Part of a small language model's weights: 15 layers, MLP 256 SwiGLU.
Each number is 500 + 40 x the weight over the matrix's rms, rounded and kept within 0 to 999. Layers, rows and columns count from 0. Numbers have three digits each.

# layer 6 MLP down (transposed), 256x96, rms 0.101, rows 198-220, columns 0-95
549453546460446476492545431541538473510495516517544485472554482485495467460562440517448532524552439482499483464522479509447454462392535483452435510562468530480512453477523490475501579507538475540470561483583513494532538493568516497471543468503511511452440545523500496480486442505550521489
472539524569584442574508514497539552446481507534451498489434572488491529528497486389442490472502518545570490508506463574474456454488560469476502559591484489461561515548546552522472525439448512584490501548516459523480513486555507565495454525484416531511491575554486548478488499468422551535
512473506515519512439497511549475513591550466556525522466493473554483475527488555515544516502470550539484477525486493527528453512554471422563526469486537515506472510511504481448533513460454492352531503509522514487455514566535482579456539486499533497509500473531524463449483458473476481575
485475498437486550493509467568514474574387511500547521507529505524516550565499515516527527540496440488531497528455496454556528488465512498473522500470486553515513572495509554565559501535541546480487489421470478503470472503505539508445497605478463491492488450505528517468484504540593492532
515450476499470528456518469488492495460522507495500545437523496582448458451491538484522437450485519542502481528534546527535479504535448477571532558472483501499553485498510463470615474492505568466539488511517537548445486557541515431508548490465501588511518484495531549515554525449473472547
514544557476491524541497466578531533461444534481504430568511546473469455428499602489475377509462535497586543499495429528512517500479493494453549456427502445503511452474479518503468456519499485390477443449500489542510560528459573440504459576452489470558454487537457385550544533472486459537
543492554459517561461495481528481507481474485520466430508469536502526471533487470499569545448460424517471489510498436439458430518536541494486466466474556505402475519531476439539468451494495509471476510535564494439543522534509458502539506486509464617511461478503554540442532447432513467445
482540457477499427520568435459405519474500444464439462463483529555430456467539482495501507496511457478515530521500531575535569493439473527458413493554526562516558509558481499498584430480494458407443484491522512485500479518484528531471622540469523530487428437504467497582480523507461489499
480482494474525463488495546495547565526549514544476513459513516533484428495486513529535469565458571503435494512504533548513514447455471435487554490478560554588530423517526534537555461481584476521492512445541511537510569424459565496512476427499498565511499499529478487503589517468485461515
451441505521523461542539549484513479494469456521566439523477533495472513510547498520544495491538479466489603532456480617500479521530480486432525472488458464510462534470479509570532509495488522593462523511528548516540541476549459533554474554420531446484447526480530495484466502471474450556
550477485498501434487477516526503509463490546448489509474511531554498454524506485540552509453486516545501535500472392504528501495517524410548524446484510525583477494484580503579511460414492535600488526515582448479532520573498483468453506488498453493469498517529403501493433547496484516460
509510549558441550483407461526493462577528563526421540494447499466528583510457530450491549459518470457519495510520506552486515493485547484497497534493517482516426509517424476517566482531534451515416484500498501526554539529427418483573571580508482431507518531581521497496496441492428479470
526463475508509394464506484498526489518491488492545495481487449540470540549457517564523560491505538555480525466571514499504493513598462511444539484428494514526499530476475480494465521542560492576486428495535556518488543493464399464607465496494521459549497496493508543497491490505555571520
485567487496582518484473511544452574539506453515454456498545520478547494549453491469489460540523450546475501509394534483497493486446431511515498518452564519521457534482547559486477530542508457490545514475512482471536448450509413477461558504425447530550537451579510517426448436511475561478
487462523524473464420531448488502609521485471495510509515458490484489576486494516497475491492490424463512537472517415527534532505446455519511484473471493524530464457497513483480462421461494533552446524561459483517509515503521549447555412526497551506450523490550526428526485506538542566501
564521489554514541520500491589491487485540532538538469495431566490551488577499465447500485514519536499448473483499494428476530510510514524509468540515520513600482516504504516472531502481457510582576511471492531504504422472439471545528592438545483490437525455475454476485478550472528482523
497468486510510520511525531487573501466431525509414469409477526459529520521539503570507536481499439507351524473542435538453520492476545436488492474469536584388508536475486487509434475521531549510483501531597477495476458488444519501557481403540470402505472444437569527484482454518455503505
480496532525475556544529438480464489510522550558519473398562480548495497555464497468535493531545514502466495482486597435520507500522481444496497520517520519543482412514523433436454518498468497488451465537516476575472549522509458465518550449495489511523422479528509520501450560506560508495
515580494520460537524478452522487448538521604490518530512512455499483505496583535486522522452501561539446466505542501460538524562595441497532527525473463504487475532483510580494525520525492535624561512516431492485525449476446542500506387466492537558521529594505458542542585519467445483501
514579486420482526579495511420537473456524545515555538454468469489518516511417482552446499542536464526378503513524484504557560493530519551472513539487466515511464520572499462461487515550403445480476491515526552488455522551524518551550407458518513468500553546501570585479532461484506501445
508447481518502419493469411547519533480468485501466501483528566442475460477500452511414468474486448488544474508531559507511473511451478485458524477468538528578524465482498516474550465548522564473574500494502495453575466461501559481522538510524531505433590524404547515497504538516485545454
453472451462528504497527425483468504526513433493486499486550446469483524488511498537551481473486493492539525492489543470529511471483462479558452485468571509506502497588482456522492531542503432459539505508463445542497516556473518485559498494480443514498528444559538517521461562516571482551
568517568523449469550504553471539470452546566508513485493519555465489426490516512476375503502527578490524559513492587458504523493570473502500507500550482502511518461521522559503504563526525434511557524469537490507503519476449563525513392493496535484513457504570540500479501535486492624498
# layer 6 MLP gate, 256x96, rms 0.112, rows 199-221, columns 0-95
515508489477510456489492465459491552501519424473512540397517560501507533508501456528466509558504459430534482535519424503481520503450546521533524525466515520464641478483502544539501465455530513527472605528533437510475420548526522539497540465449485502471505535516497453465436475543507444524
521421488494510528575520476498478447512530474499510470457467473537456447540459510460452512490478468496503504490539513466536515484556520520516582600551565537507556539511451549586456455444573522530454503531510495491571520532491463431522453470495554498464521514477602436515554517454470512457
485482500445508481545572488550499418509525582460569521542419527549551478464526559527451498513484521485559549468515520531446523492507538509491492540515424501472481526421533509500508522522501489543527446459540493497531507530530489514538507444468528494528550468435449516546463524503518495477
525486494487519538514596497460471443421485492494528431543575506460525459503555503473542509509454531462534482490511494473477489441509558530507475502477458492512567474504455468537522490585506564512464460503505471550519492507456512438498507520496532502448544513481535519501529547457461423520
583469486394526484548487522548553437491466499507480459546526495462562466511411503498433483480396440482489549429545454499498536493505522472484505409573415504399507541484490580532542471545503462492503553501503460484510435562438422462516507497413501451517506450551416519581461512512526560516
462566517450561476485549502525505463460495463483427522582477521493491492519488534539485536464522488497468514524550450478533464450525516489491514488491498547465500549537501459624451470521493449525463443526499515536559553577490492434558454532523522542490476509554543564474595457455472536445
546486435499557526497517523493480494505415533485524455534529470486503541531517517403492524544486515633449460527420459539519492508509476512510545450494516451498500614525577517483452502555556528527628544551430579571555541570485489434496521521495524491505486547490512442488550486455474501504
498498408553555425436524525441456475558551615531527513512511479502551522494410466526541503520451513500458513560479541539550400474511515512518491466461516542527492468473469522569512426436515556500508580513545501507472484539539476542510497535508530501527561518482518540518557484542490573453
542476477491489524541522550517500449454540547541419515554421470531471543570440453473562551513539520520461499392450472533492492473502483533509468519486440503496468475545471548570507488496542522526452491462533473509462500502547513443495524521468507561479508516489501501587523475452508582490
527397498525497427511492492527512467486518517513503547471538505489421509493522526509425529499545513482514491482540510509477472547522552546442484507475473503489542454524465475543435555519465506528519528490523561562472538475450488564442529515542500556538578509500539490425531494462488494502
483459454522442541489464512542494436481516509534553450538476529467498459463488542456528469470459561509383485483501481457485573508513582438513449549550514579589516589470512469549498514531450423469484519525506480477519524454443471594475400443479434508568597506453514645491484469466569478428
437472506468478554501470485512492471389524596401529441502514532499502429517467556533492490563438519524471501480474489453500499518560462538488580486553530475521531500466471569514491442497521453486542526493494515470464533529474520488508481491484481436480543483522591511433488498482430488498
538447506482500526487544447480545483526553486494534487520474506502547440444536553478495437518452507462490508514484457558448483436491508484497530583593440500452483447601450483473530556457507512558539582464555468451510501594574490552498489498539449551492544502492559489487535555531516426531
543531511488559511521492552556561435508526484518534448528530502408541429460518487532539490522470509526391509544487492552482506440530494429519546465529498492487500495527470529542426553558473426509569522488495423535556502513519461511482512552487434555516511503466541514494535460520501525457
563471486452429492492469514492471562552493491542448512531506402551539457446450510538538529467499470487519529506450425534409526494446485485526528490450531518447447485482486534438447456516488502541458538487485473509505608547517458503449442512518509515554528490536534498531505465516527453512
498556481475463579539450525404586461511465505420544491465478494534533516496513483559472488490528501564497492518530468509499479480461441547402524428559557476443486560549494578557452447496584455528527485601494529518515388489465555477558489485439476512542470563536552540503537449526546514491
462497466524419484462461502490486494551487513534513455488412568499476554417527551572502501486514489534456528495481466501477527522471525472432570544497439478483528477520477517505461488488532556494535581484545483445535467487460536488467478545450467470512555482482532445554500463433520544496
510476500531515450555491475594512521529572417494529506480425494474471507504473535484543513566495485525520498516550494480470542533520491505474576553448538504524618523507444469531438510372572485515454563449525503468502490509562485489527491504440529491480459472478482546509412491513466462511
537393525511546486483523453525473513453513559538555509458507553508563513536406556458568466421529586496474556420475461489516507534509502575519532515488525472501500543435507470496519439598419509551538530486529565468498487433518487515555458426491537437512495487456485486539549422489506517501
476452505549552530482497519447497568478518502499449462527466484460529453503446491505503521505521504565464603498501519573461539460461536491481512514520525433439566525431558472469432513442455507470499510518510503523550475427502485502491448617553473507567502563533509533519487509467539528522
525491464509491546494583473494547508449470435497477522476454586522520419454500487496474449498513551480482481535493477474389570444466513512390514512532489519463573460494567513570443503510475564529467542559532530475473457529570463474493441488490511500473461568438580565528509484545492423521
460514508492448554502490452450533530518486509497486557510452517575507522562489460515492506493507466456472524484597489491491504494467483530541526595475552579514540559497515463538510518465554589525525489588463517471469505475558475574571538458536485526514492490433542540484522553562606464500
475488545483525524466456428472552530524466453410424480483476529463496517515510431504605472543546578495541497516533458568482557496481577506465509547519492500452601467528499452471571495497595502500510463448448435496570490468484580482529467507490530523480498481548475508503478489534482477476
# layer 6 MLP up, 256x96, rms 0.104, rows 199-220, columns 0-95
421418506532379479437478524472492415459527549491480474485513495509501534513450483425496511504579460586534425475481484552517510512508479539441598510585515502522472511494496493413549550493467426479471527502458550443442513430531416496493535531507509451430510499487457540534511505496546480518
511440519500542505488485462494514507539508528568413531498460477576488537496447498470505451493533442526507508498496542496549488522591494501520524530524556531549525484544509543526480505436544482574490466537558483442455500509574443550544511487469483516437510527477499408476527492416510545469
446543556532505508542467497503458516502591469457481442476474559522498490525543516503525524478465494501555500404526530470524506553518494492505525523466529487463550470537508469478486424495516468500485507516510474501535516503471527465526482486438559441438459463541470467602442508590524530544
490471517494507448428504537539551439507440444453569499531524496538514456498514426469527547528547513548528519485476464513497459498542484475482522442512459464497501483533510450461490587522471486557518474485526473470426589508470482547484547480481446552459516508457451484475547493477479525514
484489533548467472500535470531439461486536501525500468496476507393524536571580475499517567494559423486496503412505481568509457474550476529471457511522606541505484598564487486528491491590516521549556439514474541479512633483543518543547476498551545498513518449545487467466514456472515545433
453475522470531532500512515494540518484503466485443472489505546502523463519535502474512462408491502545460520467491437412432523452564550471528441483409476493515534553516566427501498456533518452534465499475511531491429598507565523482527469509531459488445487572536547563496514444567558469456
465495554464523499436478460493472557528451376544514527520495470519534509525547552534395493522515488477523502462394502580555566504479527476542537480490458532515488502517477499517481423482498477527556561558495533469523493472532543422470510480461541470488457484508401541550599522522515509524
463530533560521488481455537491537485463478536523489501570507462525447517505490507474441515434506398514581502469525505496513490519585457486497474523560513478561498570481474522555431559540446442518517484489462498485492528465563516513452488507537554514566476511432537487516543454525563486567
563534506572531480487575433545517518550504427497493519429491496489508499426533443495484482559578478461510583562510457542531480494505524450441526512440555512480522473471524505491523491508561457477540528520538581514533543561556559485442522480509548473526435478480497505511532486558466491494
593519504530488534541478470542468544459491518504420487479441493549496406498464494527467492485470499450506553536447469376504491505505462481496496562475494617516473514533526496496531502527412478484552517486545518492459527500560454454463524534507457474447458523499567519545498476508503432535
557477502453548434568507494556541406410502501486403501448535566534510496499512441478440460489451449519472531547437489518480459586482514461529528524520509496458497519478527502559428493498538566460557487552598439512432585576451487470495475417441483531449467463549484513504482477502520551526
481506494471476525422538524477478497486526508459487496518480453502530521492492498536531505518473534590540488591522531460487507474548440538553525501487525503496499520462545566478512520533527529506480545506372476553506515610462468462454537523529523455516438521488498499520514409563514529546
491495489494523532535508476438526536592523478450530487579425505543495495462525526485518487466465586469501385493483539503462510568538503540508537544509532503559494461528445444474536482434510543504445561521494441469518519608499573522433427512575532547503520546507516483492449603573525409543
463503549512459496474509539521488540467506556530496415573532523501477448453483459459439534421488495490516529543499474504536463571499543461546515482605501488531515485503447506513497487495494484502448481526474561545529485470544517559596497503515476458456523422548477430510545508485458486473
495507543504559494454518484441498450499545437469425561535442543507594542439439523535481513473494562433517542519499583508492461508474529499469484539492519471495507495496496447474524546450515502502495496504533481416498489558482496473508513543483501502545540415473446542494475471510551456495
503531485552506519522541542544507580430465456491477432451465558532520409494657434530573544561492557514455465416508439527458509446532606474521494528474495558470537513453501468459541492510504552504464530443539446515538588489452495531437519455556562459456477465416503541502498488515529439515
460494559531500527518526483527450491557546493582460448431509512515505569482490541530487516509538470538474533530499536497571516476486461488519533525467488516522500435512499445478421485489563552460508503531540458466539512485484491499531490515461428567507537429550505479530455506458486573483
490438500507508456522436598521472494472522466535509515484553530428510555505433474456538493481513513500512353523531538540538508433479546513469501479461473537506491508531523458431499490486598454427494424575512494484505514451501554469488457510469494453499529520474429472578486456512431511523
508533466439488549413526432464490542493569441517439456489505491496542492506492449511520481514503459475485552524507473441512546478492502582436469569463439499470513520531558498531437470492521475559498531521562542429447430499623413494454468450506517553501493551521550503483513526598480481437
510529524476479464584462484525508455520562550547470556513458466467463452494482498478427461483507488479425487507475488462570482478479514464577450442537528499481517540500475558555489509501469491474493505458469499533508548492525452413516564536527544525574498482454530567566457537583479491536
468513574546514532474510507538531527473553485476500528490529545475514488468482508511549488440524538425482539534488554503490539459495478496469449524523501489541521451511617465503492566482503496457470456514489448523495446561519503439545483449535509519454501510492512522488424496507465538473
490463514453456392467448505555481508433476567477589494460514458527472486529421541541527539514526543556478524491479566476509499398493517555518495460441487438502422449417548562505550459495461454450432518513578451545475443497529547522480477478552529539469537460519481505513538521523431515536